config.toml
num_hidden_layers = 10
hidden_size = 160
num_attention_heads = 5
num_key_value_heads = 1
head_dim = 32
intermediate_size = 448
vocab_size = 8192
hidden_act = "geglu"
norm = "rmsnorm"
norm_place = "pre"
norm_eps = 1e-05
positions = "learned"
qk_norm = false
attn_scale = 0.177
bias = "none"
tie_word_embeddings = true
parallel_block = false
init = "normal"
init_std_qkv = 0.0318
init_std_o = 0.0
init_std_up = 0.0318
init_std_down = 0.0
optimizer = "adamw"
learning_rate = 0.00249
beta1 = 0.9
beta2 = 0.98
weight_decay = 0.067
lr_head = 0.00513
warmup_steps = 544
schedule = "wsd"
decay_fraction = 0.814
decay_shape = "linear"
final_lr_fraction = 0.0
batch_tokens = 16384
max_seq_len = 256
doc_mask = true
train_tokens = 104300000
max_steps = 6366
dataset = "wikipedia_en"
Each number is 128 + 24 x the weight over the matrix's rms, rounded and kept within 0 to 255. Layers, rows and columns count from 0. Numbers have three digits each.

# layer 2 MLP gate, 448x160, rms 0.102, rows 0-333, columns 40-79
131128187158143115132165129144149121146171124121118113127161135134133170145129107116122095114142123086128126151135124151
134118134119097183125170155140080061188176112147152145132135175148105128127102113116130117133080126125111102171124121149
127175108120126113090102097121119139112142097152140128139107160167113153101140134149129119086098113132061161089139116121
130122133143101128153130169111133121099136143119160102107122105116121130130118100135141129110153115148124121126121167141
150113145145132143137163117107118124117148158140163180145136104137123154116108101167134119136165113182141159116109095129
159116170128134093129122165104076133151161142088133151134115116146116133168125122134149147111121143136149093092149159131
144138166175142121123139136160150116138168174103118129155145122125087168173128120134157132120135171107106062139105156122
130161112145131144177156139100091169134127162150114084146157099149127098139112129132117144129104098105109134156129178104
131133107099114153154143096138132158172150119137114124115136139148091125131167104096154159163147121104188127134099126155
116116112117150094151124115163099115112106148126144157139148115112105078147090122134113122094170152113121161148093130137
104153127140171145102134123116068150127084109070161145122132138124099109131095119115131159115139148093120111158106167096
153144118115129141126070090139174146138166125126132112103165102142139159126203096142111144127124135166110152123100141145
126170095097161127143094120118151126105107184129126150169139147135107117130121132120115141158161133124114060098122118128
128151157121123120093096103115125118126120132091148110105130108097133145117146140124157118102135136136118127122109189135
134158148110131117119125139113172148107131145162154164121104152093121149091133106099110113122146156126122116138128104139
091124158116139139128143101131139112143146156071121146111117125107094091164117187118132124102115153158123112124116126137
144130142140093136122111126120118157142145170126103137134165140138133103094098117163135123150146145117128123167100123100
131133136180108154096130118117111130122139108105129118134102124093118103159104089099164115137160147100124123148160135141
126116118151138082109129116097136186181159133058131102092108114142092103134124138134139111139117146171106106124111124181
184156120102148115165124180132110091195152177112143120137129150122095153109127137149138108114158125127124122158109123123
117185115158154089078129133149102133159105091148129080136167144125098178125149109124131123099134135107126084097128161134
119128103129169124142129102160122125146111127127154150128122122168116123111130122085095163146102084115119110086135158105
114161125129098085078119123124118170137113118152132076154127109123152124149140145138145118131151150132105119163153110143
156179118137131138121136155125119144126141153092131076129131154134130098126097119137150137098125145111135158101120123118
156131147151114148141109129126150190148151168110091163150096140106079176151098120125127114089126130108103113119087157105
158115117118116106143138119154133114138114142133139113118117139097128147094130178135088114134112101150107128132085141157
168095108126161103113097099106118155157106136143104117091131131140101152109101173111119149140185090171130131162157113101
156115127112146164075119143145138103158118116135121127118147165138128120131094106165151136128138120104100112120122114096
096156150153123156142144112133140166091136128120108126108092182106133106137169087116110120143125154112158102136190143121
167126133109118162128138154176094138131136119101151082124139143124128130150131103130132166131142127086151118106102149096
153111130158079135121102110151149125129146165120167111136148167148139180094098079105156174098123142146153096125112168186
154165135136137086116171153162118153157168149129118165141142139146112161156114147143116132119154112149097142138116145155
127139133137130072126149163132152122137096113114121069109111142167143111173141145132084119122151159116106139144131143114
133172116121179119134108133189156151197153095125155132145125116147111147122129146143148097106151127129124096153092136128
151110136130129122120102135130092139104143169140149132108126124143130129120164085104138144138171120093077098190104150080
156128114157125075074123153149115109129098183108141095145136142141113115104096081147122134145109123161092140126130104142
088112131102106128169098113074147173181172127128109122140157076102146152112151127137118132110106156144145161117135127158
139140136117133117130146162120166160124145143151150097124132152128087168091103097141106108118149168096127108142139113132
131140163108112106165132143109092096125110132101142139117177103112131188109155110126140128119122165105143084168143184098
126148173126125128119158147159161127102113120138134138147115159111105115106125116098089114163174132129154117138171098172
124112102120113125117125179140079129135104117143155160124135099137140094128128142138132183060070132181138139131111137153
118099132144136099093133134147145126131142148108146166152135137092121107152130156096104154086160100083125106142120130121
116151097116127134129109166140100158113142153050143144114126136174093151146116153132138097135118115115098113125112134146
119148121127129140116153143102153133151160134140132126111138158143123130123126063139147099107121125091109077095114109134
123154114139144130112119078125155137146157111087123135123125098175106097151162158102171197096103136116125139148119164117
133117127132100123119127130137154136103108150119131131122144119134123120164151125123126088136104139116123122106117131132
130105116141145115078151162124099119104121121092145154123119167109112151162111072163138132136175186099117084114119128112
135166133118137090111132152158134098138114119108121095121107142176088115158178151132151084156191185133141152164113128144
143145119140129126167158154123139130145148116112137089102137144118127138090157111089122100158121191145130059101154175153
148112097134135120160150129186109145180160128166171118145185141156114131130134131130139121110120174090110055126124152131
141107160128103187130096139143118160137162155133114094147103161189127121171160099140166130121109118137129139125113167124
107115140163106131150134148120166137120156184163138118116141124177131118131185164092140109115170150115158134159103165133
143095103064127126135176114126116120184151120126096112126111176118139152143146167134142130124134138091152178123127133181
115149091102169116112088162141153154228136089143095115110125140133125113096153158129124143127090133087073123106163110088
163193128086103111123122159136155144189155173124127137112122115124142119135148123094158132098134115157093124130114122115
146144168132140189112148150131142109137141143148120113123136147137109127126112113127149121171132111120136135158135141109
105117127120147111136113113094150107134153079144115173102155078164130134102107123149138119116130151105150115137158129140
116151136157106101147122098130146155138136086151128107163159128161134146154105162081108075141101108127113113129110151127
177158134149148084178162140177125091186105160105134103150193121138120151131140146128138092103094176123088116165135141131
151164133114120066162129111091119159128121201121168085149170140189142143098152103175147106105120144099147164133079141138
115075139129172096117111178117080103142139075120145142155128127112121111149110130136124156130150102142123120113137146110
177135133111120133104130134134102129116137149128175076144140132094173164108098102145202121144145110128144094147109118133
173132111136090106160118145173087117133135144160114124145150149131108156143086119105092134167097176124100103149107140118
135171113119159121086131157137131121151133091112122076147110159118137179125106107130129106137125126061159077169112103129
118112149105122111156102118126121123099126195070151114089149159164175123164149124088148114097114124143114115112127171127
131121117185138112115144120166122109142104149138127112134164133148121129148115119137121139136155149102106102134122131115
149163129109190116123091095120145120109146097135194106141121110085097167127184121140136156152155103103092158162145121130
175135079087141142106133133151113133163131132112135099118152168154132113169150177177134137116091135148132174183137125154
155164160122106109136119122128128122122143140136148137096119113077118152116134119151128101153171144105147123141144120121
107127145114090180098131105088151120140151138140100151107125097145085138133130143158208113111160096138111149125109122117
157123112151127129141131165120115123166128090098115092123103131138110129123070138100154162162111139145141110135119154130
126156151137140142128133140094115141136169121152111121163119150103070143095079161079097140163078144094128120124160131131
119157146124122141100134154138126131128118141142136114128120134121128111129122131106114150150095136131099156110169107175
164130139133166151126112141138114138126134151112113097112096153064106163141139115132143113131132151143117091114103139120
135098099117163103130152115106143153154117121130148114142121136103151100089145113151137133120100117101123129145174147144
084101112165140120107132130156136133144136139167102114132112136146120146149113142144151117148146146136142121071111128131
168166151149109084126129144131154128163103137164107120139095167134082151144137121136107130149131162093135121176125102129
134143104099084115135061158120125092120097168109111140137133137141119111160157150118128133110134151058154110124119103130
113124147138137109166097087100111149130176131117136137139129138130106141146126115130118094131124092107146159181137145139
158138145125093100161116137170143156158158119100148080123134110107157165133146110110170065108102120081144146120138114122
174133116143111117134140162144132112180151185133126139141146129153111159132149040114146095141126149040113139131131117096
159137137116103115135131190146100104154127158161159192122109121174141147101155121112143141121125129136148106175136167178
137142147096137126133159144130081146168094099124152106123168147113132102158114140102100126145142089085125128132153108190
105108134128132147151173117152133109118096122140156112135113156151102104158110123162106124090147135156074096120133127132
189141159122094113147122130112106161168162182171121102122113157171090132142096114088134094141101129124084091069086157165
112155135083130133150119139118150127170112149168156088150106135137134117179113141111075126114115120157107121130122129116
131144133136128108123154132132128126136127103153103127120121116123100135117111136114147134171170137099117080139109133113
188131153104163147114132123128138124124137135119117162124157094089135129156142117153080114131143196131110148140106148164
136174127088175101135108130150118131150114153151166117107121104147127139129151108126159136170131140121135123081092133159
154167162143124130067095134136085144110143135149151144127140167070086127145119091125140078116113143148112177146121140146
153135173149152087161139166163149117143134112097141159144215147147123146141139106155129142156159143106117125132129103149
163123158151101100196104113146111128136154133113158158150142091141126084107150127140133108112128116104145088168086122175
134140106157125127155127173139138109210114107101134128125112159132113125139103104122081129115108133104151144103163186119
148170139110152136123116116101155127142160148164071108106114127160112079122110117141143123142144125140132118172104148130
170118152175147131102143151074148122143184088172112129134102124190105098165102075134114140160139130115123139109157120119
136137070150128137119092178148157152180130099142113136150141137154112114104130142105109133191082127155137138123136142105
153162105165143105110118143123133134142116166138152105116101151153147123120142141127140144084150137127135124141115146116
174154123132160144127117146126148138166124150147131134136129138164078148138152139114120092131116113113097128150144154161
140148145133150141139132109108117146162168149186125133141160143167104140128096070112110153145118120102143115110114138123
150147137173100121135122152124107132137139128106147106135142111118116149183138133124144138100144114144098103118095126092
173124174093106099153108141176136150116140155172136136105129142114123145091136128174137141123169138136125127083141111174
171146109111142152098140136132109079175132152137108126153125155106137142155063160114154151146115110097141121092138143105
119142115159085142116140171118120136107128143115088139132129123151087086151148147087073089112096136068107131118178132116
112105137122192094121106100154128139132163131164128106143110143165106165156112165118159114111148149088097124132081127137
157157106118168139132118127160106105139137154139198100145125128120113122126155153108145102128086176127142163139087122162
138132142146162080125089164138118118140137112147135136142150144137141129113168080148135141106128114123142098127120104145
140144127090143131118148146118177134165098169146122113138162090150071126097151127148112128164118137143119160110127111121
139155095076094110129095122112152116126100116126144111125129110100148120132151105135137119109119165146135118101106142132
125148125104102133108116111155145141130126121157080111108115172167159096157080164105107111097127116098119075120118119095
174184101124137108095143167151143110131125091174133107111155118149106131124142097151132121177148170104130121087180112153
107113143120103130152142109117150145115132157163096113161080123122092161176121174149122066138131107097135135163159133155
111137078144075153067123141114135111127079150109075088150099159170152110131126174119104102127128152146138147104150097174
129137112135107101165165123147099087182141137130093122124082196127122139158129175110164082189109108116098137149120075137
146092137093122140153141151123118139158164175127167088152114138122127134103119119157163092136118170149131160163123161161
131133128134121156120153124115097144145164110141122075103146112147074130136120081134125127152136118131099124116177126138
113123125115120102158126171132123158147142117119120129172154146141136117111138156140135120139123092146065139114132097145
143132136161161086139143132154120094135123122127100171102110173202101095131115084095135120166140107138103137157125100118
177122152137123110162122161123061102157174149142178117155112138131108173131135139098141124134099123139139104160065136127
137150118103094083137115106073128175122121169105089146112140097139135117149150131153108125161140116098149178118092129125
107120167119139083112139127138092114142157175130128172160112137094085132131104116126129137159135150122143125135129114136
164178162140111107107130162127152142141134140114145086108152140128113130141116125099146120138163148084124107111144102172
158109098083120182107102137120154117125148130084144134138133102100153137104158136109130152077165121138145136115132182089
123159164110137130091091137146156177143123164132142129152122150139106096167096099099088102148145131160145119106136127143
128163150091107141118098150134140140110136128093109130133125135119117158179141134111117114138134150089113105116140170147
108203122128138096136152147144097133136084106130139143128143118107140141172113126163137124127163148100129119159129089129
108146126184115122095129135129133111137146125114087073139146138130084150150163093146155154127100145120108139138138127143
129127121099114161144101114100158152116101177099123153132165136108153112146127067105115149123140142112103103148127141161
116149126139142127152129129125095115132147110129144150108130134105116142123147150138122123127181156079134159120132147130
134111142167125111124103140125070145133150154151122141115150145154127113116157081123124126079136136148136124136094148139
165145155093133110107179127138169143174127137114136113092125137135153103135126129118142122117155124109103123140116114141
139117160185124136096117141104093123118139118145109121092147162146145118116123159115107114118156150085145142100103140135
112162150137105157129120147129101109117087129146144077091113153129150093135125131113092115159141142124134123115161125117
099126135144109129069142148115109131120087160127098142101150104149134098146104091093166110078139165096123103106121140108
102125118124146136131155159121098114157163117133122146108161114155088123113144126112090111121176151107120147095150106149
137150134096068100178136146121143125131130194122133126118143143177153118149107129141124163064165165117100081140110121156
111141160158145135125109122101156172117167165126092155136132094117100132106114173090133117109166134113126133108160121134
109145137106130134127084073142124147119105150156141125106081138129097092121135167124191099112121175150088096142131112148
137144116124097065113102127152109112122174140169147113144130127161073123104149112125131126123103113170086130147088101152
198165135094127119098105116133190141142136178115143124121125109150086181171108115153157096150168154078120088150128104106
133090095133162104132132112135108164178175117143107119122118133121113111125117105131109135140135079106137115133153121094
129185103148181117091147152085151115127110134131123158127116139124125084159157153148075165120153142118102111168090145097
133156113146085114116096118136123163151136134114177155168132164100145134140113086101158115122101122118083103137144121101
152136110116179178116084110108090123130149156120141135137118140136108142085147158156153083166143155116142136130136146122
117145100171118105110072109164115108149166159132146147155190131137125139146131158131140132139141148106148112093122163143
158156160109150084139120123153076105136168131155152073131168160151102124097103107087109119092112119117117101104105192133
111160125112139125115123096130157142086173160095106144139093112117091099203094129104163127128125144133087138096088136155
103080167112159145143117135142125086151128120112145172141137093125116139122143129146155186149106189162121114138069139182
152144120139150087115073100133141154126124124148097158127104138158092123120161139167140162111158155130131088120118136114
138123147117125152094184151110164132135160145137114109140137154154153104172084112136107130171111185104076138131112133099
144136142163160105142122169095126157167180142128129167113146145132109111116137177161096102103100138134155133155134138124
163114126136157138165135133139107118134157150100162156153100145113140119118136113128123117138090171157138143107083121117
107119096126166126112103114098136163174112100115113153157129085122121124119127119134118107153096104144088168161135161100
110165166121135124102113109131110153131123131117107132124095172117117145145132116126077127132191152120121120134145093141
158132127190085098135124178136169123131080143149139154121161108138159136121147125126154127125140132067161074176108101148
144141118143081105154100131157157113132124160141170137122145162114107118104136073128138152100102143146139132145133171140
102143103089109158150137104114158077123114119132071112132131130144110081129133130065054098113146176123097140126099116144
157154132092155134156103112115133131129122179112129143156161131102125128161079152097114110166113177129095086117116099159
162109137128133094146147107144083090143137112136098118125097145141137115130152123130132079103111118102111121138106111160
132162126078128132128140104097158087164153120150132109124104080142140120178124109120152144120129132085113092106132137126
138141139120163126155133140134135161174124168189154105135102113101040147133145120125121140133129118114133132130134148179
146133123091153111113147130133108135155144147141168154124144127161151132117126133122121114147158129097138082139078155112
139126095134062094159092096153172110115149136102108154139163094112119123107169177143143076083132120087119138150116089121
126136110136158129140151133107120130116100127094135136119114150104085133140125118146138133124139145088115095119147132135
134104124117095158149140187088113118110110125116122093125094128126152136142167117112141152132110106128151101103134164105
147159142122156104125085142149119123126144076109171091110129132168130113094152087122160105125114083164119114130138099169
120147122115117130135129090109164155118120157186151134120146156110108099140119145096109072177133140150087147154101115149
135135204108113099169116133118137113113135174143125130161106146066096115128119155120137102087126153088141136160099127144
150140115128148158141097150136171090121148132136129119088141150171095090175140094163131098161148121079088160143158123129
112133102132170158132108108139089126113139170112111135151148167144104113120135133127102119105146119056151080126163088128
158114122147145130121108133154107135154133143097128146158142145148146122130119132126116147118138116113085102114120145135
113110141113129103125140111135166123121117131132125140123121157089133154162094121094107132157121105116129147162154126146
149172104142112130153094132171129145110179122128150131143180147163131124188131163125150117148077117163116106094091106149
150116135130147132155084127141138158154152162097064128131111131093121134159125190183140112071124103106105087107126125150
139154155162129133107124141125147168141132152084095125140115134139119106169150095122148135134117155057120118132100142059
122143113131128111057123116159125149104125150156112134091114125135116112135087116104103066151137146077122156142143111171
112162135122105111118138109122130139179136110116090110108130146182128175133123105104124147124168084074110134135123103130
150108140152114128130142127129161133110126125178135149157159154124110124151127079159084107097143154138130137137161142167
137146148113105163147145128088085141114190134138161174087085128113123146131117134107161173115159158090158109115161160131
158118117150132075137135138130177134139120145140139094131114181128138157140106166167111136138111113112114169143095115175
116121088115132115158156143110177156140135112152093122167134107152108154136158119142093089124185111131092170114091136130
146117125111140160108120156139113125112122128141168131134116151117110105163114092132114083138131138090120096178102109101
106157118166119135070124095124103157155111134119147153110139132142119117160126169092124165137139104125143107107163175105
180153119119119116101108122130128169163172157148143119110145103154125170105133123160146142157128152108146135127109115148
104141133171077140192170133082102109103130187158125125116143131130116126171086103097096100134125131099126143159117128142
180138141140135177128119130151150101102143181115143123101155105126129093126120131106083128141107157140104136124149124176
106191120172140149137108107155109147166124113118133127135125125127106116078136123150201134127118154131122156111123137123
120110115165142163127187123134121083124136150122081127128144140145109112148082148113094099150091104108120127136138125122
172158195113123149133129156101131152108141149148104164110169148106093123166093131135100148106157145144117128112129153175
135126149132125146117123117100136155122127149121128186137119147123132173103106134167153136140152139133152120091135121120
100132147148140127113119101113103095103122124129108122123145144160147106147117112146094075171133144114130131156106133131
138119152117138127140128159145131111173131100087106167109156139144087134138139127160140088138123105097152083130159114161
119133134108130130096108123143176113128104124122089098093088141152126133152145116144123109170135149110104132133125087168
143081114135144119147122128144108086126156126128155134149136115154145140126120110135094124073115089161132124112102133139
112125179154130125154112120118117152158139133083115119109186122119109111114127124094105080114146109070102114120112160112
133103151137152119134116141155115097109127169090116156128141130119135108158138152142093113151147136141111121116093148127
162152128125101109158159148128132174201162152076102099140130116137132149100137115133113124095138119116072154148156156120
151143135122126160146110111098121125156120137144141117175113125133154173069096118131168157168104107128150116153099127105
122129063118133100117111102108148094140120137135068078103133100163124113100109154141132173124112116157101167126166131152
107187102097173132135139118113149173158127134125099123118122133136160153117134139144156096130106112108074138131122095147
119132149127115147186126152123138133112117140161107104107109155138056157115116148092106134119163145120068167128130140112
108161126129151155166134138108162151115135161147173168132173141150085143147103173113091133129122155108089125135156112137
129158146141127109137109174138106107152130143156120145147157141136138178156150115081140092176141128109120148104125109120
145183118107108054097127133112119140168130159140103147116101118158095120107103145103102147103129116108166168092103137189
142143148081103129121100134112121062148105151143142165117131107118135106149134131169145102149136156124122114146093127180
137128118120183155148171191087178099123147149144114107128155097156140119103100141146146151130171142118118120133095096104
125143174113134099131074089121112118162085142131137149104157124128115115106159142159131124079106155099125086106083117103
134113097133153128121130136112133130138112138112148115096140132115129133110163137134123114123109100155137130126146124135
118128133106119078136134095129115092140167107165112096147128096095128113139140087128156129163102144070101078121117153162
141120169125175155122079131115121116147148123122142070125096128134129119135128134138180147124143167144145130103117173114
098120132083117137137105116143152156132105147088121134134130157100119133139150089127139170106148136092142108112134149107
150109152154173123121169136168122119158095129116117118126106125128132072154121122131163121085173110131173125111139156169
195114147099103138155099155126085127155180131135160117149163151123150164109154140136108126143107121106134109132093166168
150164123134123117101133151170141117113128127152147086140148083107094129127123132127124086148120095129139133116124123116
138117130123126158137129146172127151144126136164113163110169169164105155156162142135142137127122136088137107139118158099
158123100125148132136140126133137122162122162165125137133105196145109133138147123133139127179136126121150130109134102150
131114127148120163140116141119087097120130101145094173087137146093091166115150120149113140117139121134127144129140134137
177129154103122175104098142106154170166145143157133108135141156109128114131118105166160075104108150157138104150141096121
136148149132118095134111093109109121135146138144129104113114108116069135105117111144158076142181162161130146133138118158
144124116137102123124160179108081092128164123137140115116110178171092124144115120098143083116077119085129115106120148100
114143116152107132092131113138103157142119103100103109122102151121153100150121164102141117120145077125148103087181187132
123087126135169158126105127144161102115130115132115125130145157151097095180129109074122145158115152073116088091125070135
138142164144143095124135153144093155157153167144124130187121140110091107126094114108135112155095107155128134151106109124
155127137126095130128103145155165101123108143122165123125119165120154120095120123130101135127126158131113098119103128107
116146137157225070156126147142123129108160099170157075114146136161078178111140134113138091146118153128058125082121114143
142138146149112154120160177131112135145136133081146118167159087108123124121121093102111148147126152142132121075129175131
154141150107120130134117139139130155121117170107125141138129167164131148124138153129113076153124133119138110124100155143
163111142105108171137134157185128128183174108121084150089115171126120146098131159140135122114102102129099096121094101147
144133096116132127092143157145080128117114132108118100121146129112135150170075110134133146120146126107106145116158093122
136142128181113155178142136145116125147098143119168168100101131104118107178111161152135088162124120135117129150081107153
115126131122101126100124154115126130112162117119090096121123105073116116121150100145164102136096121102134156135148163114
158095118130149143187147157157120105124142148119148134133116110101144119142129120112107163098152111155131103129124171164
128181124121120107111122126149106171136125164147169119112172131179111113129097124140124156087122131108146129108118163158
159124125174114155137134132113100101128129133120164131115152126120136128140121132165140125113116176139156114148116120142
123116167154150156139133114106091169128156129136151139118097150138127138096112143094124132157167133091131136126143122115
157130115107126144098116152167099121149132169107071125116167138162130153144116165175119116119128088086113142107126111108
121152117118137133098163142093110119135115120131083131100119147129098142156139092126122139154183135115143119138139094143
106165108154107116128148136140160150156128117134153131112155110108132152144161105131134130117144139167104138165099147158
103157124146110116156147133118117100178188111100112143125106164140101170128070147111105210122100158114098134178143145123
159132165148121134129122114140124130140131150139136110153140117138118160140131121137148136135119142129110112132122125138
096143145160120107092134157166164125168105153134159138077133153108143146110096120100117155057137148125093134142104175118
143158112158146122120116101118070131150117108114147135120104122172102152108142139156178139146130193082123139118152127117
157140131131154108164129162151103117120146185170167131129151119120151120135120145141144089087111105153123117144114129149
143173139149150149162110151124120164152139140137134110141116128117114106139129170098116138103127132118091135107120089132
114143105147145106137101179198159066186136114137146137147149125100104174150109190107121109108123095105129143147112133162
101134151130157105090146112103148103139155146110127178107124139130120135106134126136120149123149130108147103207112100097
126127172139121125109136130154142113165128158128112144196146119136100152138127121138142143108132149129094111128116136126
108162091119166117154116115133110125153131129125146123180118154136141128086162152129145062073097120148150092144099132184
105143144171125134142114125141144113119125147181126140118130145122098159131099123140090149122159141089137123171129145119
157145148150128133169083133171125108129125168122149142130131171138102118121172128153138093120149147101145158112061115177
150120093188135144120165139142122090115090132106142117141150164134095108197105123149111122170100113105095108166182070138
130145114074134088139092154198147129179096152090133127166173168154137143113112162118114127135115093167157153107078107153
138121140109117126150146150147157115118111140129087145100115115106080132121191108096147117134172149095127113135141144133
115148099151145150115110114138130151116112109108086092105136139129109125136150138144130167088117118113099132126145097120
123136130130074128130127129153129070154146160119114146131090127097144082129100105077093105147121133103100094126106128145
197115139162122089128136144139120125124105149123135110114153137145142149155138145147148106156170131108121109143124103085
136150153159141105124155156098125103211145157118132096125109153119079094134101076133134142151107157138094119174156119149
180132144154155127139117152115157157173136175127129142132099104188123141107177122086123148131138121133185141151104178129
164145141115121151129140151186108124116145195147124123124188094167096141133139110121106104184113141144124135091117109139
150145128117118150157093158181165138170127126166095120128114150172132153122138120153128126157107114078117125169097138142
122150130127135135113123117149178157117095149133129176152121118090103132119097094109121093148128121101084137118140150118
108128098162122155136127132121134071148109115123151148163116146119170108085126115130151116165121114130114141090098121134
156161118090150121108116130167129098150140135175105115141171103130131178115145171108067112123123171128125077093097172140
140093118139132122161077131133107107110125154144160124103174115157140131099158126102122180095114123140088136140058133146
122147120121093142074116091128138145109136167164129144139093134119081144130132163143162158135100115117145115109115158137
140140165118120161121128114098113170155115154105130142110116148150153131091097164152132140122134166098146144144085190130
142122122104159130150113152134101112137153140106125118136103167120139132179112129098106099141130149133127120135111156140
170160098153135128099119109158180131148081140145139150116120134123076131129172132151127124108128121136118138151142110125
126129141138106082123122129098118184143124140114121139150107101129124134105194112098099128115166123129146148095113140173
106149124138101140100135130121107149153097120155112129163101159099112098107150102111175122166111149123144142129140072134
129112157098162145135094122098141136157155160164116165122152123178075111178144134121134098145129173123130117148132178134
125115119165128102094075124132121153105109141106139170125114158104150147101119164123122135136095144136120112116141166099
168179134120104142126096104116133118098125147134168139131150152104147094132114086112122115138141135112120094127113121149
155189156116115117139100136147140135111139184112162107119120160134116175178078087177145119123144129113155108113108117123
126174098141111132135144117138138107143140126139124124108141137134114139136064171081098153117151105083092143114162098146
118144120135100090133087145122110147107141157137138161163161114106156061147173142080140127080149113150126121146104114157
081216096083140161145100093153121133134096115078133109147133154135099119141146167160091102118125143157074109162126104149
123112133149138173147107102119152142122152122175112096137107153158120131137115127150140152141069144123101129114127146073
142138134186118094116123143136097179149144136153118121151151133116088104138110141137135142126108117142119118117141114162
128135184088154109096086112121100103121125118124120112111101134110158108143138121114118088120129163153118124132111164135
188194147137167095152100145183118156183160129144109092140143121183130122149119110135155154198140128092121137162167106157
148131129134158101150129154129114127149148164108121091157146147162157132102100168133141149121086096077113113159118136084
145110114096169132140140157155098165176147113124097158159138156118158158126112139128137106137109089117120147125097121117
101135129145133124089142123133074107131118123137111157158166150150151136132152198165128157125108120146128126069116142130
154118066131108131140086121124111064096101134092132153128159159163115094162143118150117111097140141090145103156137116103
104153130142139145123108120139150139127143112122151184138132152158086068156140139115127134113123130123113079103141128120
114113146121137131126128168137147152120123127124122140117184168172152158161120109151117149124139131076144132112123123100
159172129155116100128101097123154175123124139163129098149100107103154101161130088140137147131110127099082136124162150175
103162159148090133100131106118143103095130125130112151107159125102114125121119112119155100133146150107165141151148143124
143123124116132150137140115150148125165109174139102140121136134134138147134137153120108118131123127112146100146128116107
139126099138130155124112125162131124162132095125059174111109103146151118169115153122129130118112114144121120111148173136
143163117120114048138123143101095114169090174134160158153124100101085104142124130115131140152125171098158126138108118168
136110134137125074127101139160080118120133129107125118121141148120170163134110131133143152136119139126137129165179154122
111152170119150123065125121181122113142109141120099145099100164144140141164110116104132105136126156067107142077051110119
159153124114130132106109142161107127131142131161140115121117118122111148113087105179169104158156140122142092100122121131
190157164146138136147093104211125104147112158138137131154178172109123121127113143151123136110115125121097125111163120107
118125120114174076099139139136062110133115148136189147125149147113109113098133144120137118115132122123140140154107147143
138227102126151135141142118152121160217176112130147126113105136115094131146152091112129134138105134117110116158106104127
190142131152122115111110149111122098140146151075155108150113097128135127212115149138137151142135138110103152100100135167
160113124113128153137096136140134153148096131178147122119152149121155156135138152162128132111078088121124142150121092082
141165101135126129168149143096122117100155164097148115124094129138122121150137159095144135164160158093158158135171133077
151153137172132112176150177105109149137095120112136091122129135136138120158143133124101140156199143102154102107161125158
116073121119129151144125115103127132101126130197144134165163140132153082106137144136131144125139179142110174121080111126
172151103139148138120096154123108097130098112125140095147100159089136143100168143132139158121136095140103134104160125109
175164135144139097162134166165138160171131143100114148153192103150109153114136136125110118144152124118113075107115131091
134162092129121137102138163187141105132102141101117103136155129146126103129125115122126141108141092118067126106160150145
147138103154166083110122129149130139129117173164163111154157132178113162102123143116118181107170094123109108122089115191
169137161145098109168116109139097136143101153119126139101137079109127172095166141133131103175103155116131109127106121162
134162131140099168143141116100124144110142177126116155141148122090076191119149120138135100159113141116123138121096129139
167142150172126128116127139127153106159093097110087123119095130163105120149063115123133113118120176102139142104148190106
114129137131128082107102098113125128129143107118139113124122099187103151121138111168149134105078144144083149074096134166
132118173122092114102158137145155129126107150114163123143118185126106133136111113111097088128178139118132122133155135174
146131154122128117132107111135163115140172145143099130122099122104101163113114094127146145119137122107122141099148173123
156136135125109153071148193099121117132132106111109120111122138130127155143142146126139158111150129142098133114166109122
124162132175103107104116116149156137168158128121101106140115127125115156121149152147130128115135093184134112075129117116
119158111155136132105135113141085083148198134108097079148096190132129164114140120143146113144142120074112133136158115105
151134098121155156117141114128106096105134154126123149156148128178082109122111109144104151120086166134152132163151138134
123146160086134107120125142093122127127175133153125163113136161128094143133112115085141189144112133125135100175177087123
206115119164142116141113122110140097159143156129137115127145093097105119113173128177170111121146145127126180118124154138
134108161130136126145140118129124134171134118108130104123152163169123125147095141108118175112188116126123116087114123113
100149091168127135130101085104126127113088158135116114127134168121126109122141148176117088165141131110137100152106158157
182112143098130160152107149126145161148143196135134164136110076165100150130149121181115155149148128131135105091086128158
130158086125137163157120122111167126148151137177137136114122144067089149088174171079166161122128168128094120117083122115
181158121136112156128108156131090104174108171111135105132152164150141114163121103095141091105119110127150115120157168132
144138127139125131108140136152095147131148105156122137113127117120114127148143124131144112142119156094128115122119151147
118162118140145160096165168134127141159142161167090139151124104129085092142153110142090091158071109153085140145161114111
199133131152112138146107136142107129162109159106118104108120117130158135177162111144156131100106120081111127096106181167
149131114184157083168186140152095123175179161109130164165127123152119147104141152141114092140119099086110108145120116091
173174149161094128102110131139103153134128148107137068158134165107160112155122109145097120138102107115125122107163128137
135153150128105154116128160137142118126132155131130115143119106136104142147145126140156127144130148108124116154149130137
151112143090133115139114093119072158156180123134159115132156160131105149115143128127109121136160110143121135142127123145
095148131130131121165122104147112106118130121171139111121111151096091102133111084121123115139102178126109134115125135142
115103154087132172095114094092105167129109105122097094129148155139120122109137154157161144138121132114133113120169112114
122161168153117151134103108156164164139143139107113093096112136102126101153131054151110133176089119093183087134155140085
158134109136189078136091147161083114156110160155162142165179084144140149131108115117151123129129159110138158130096132160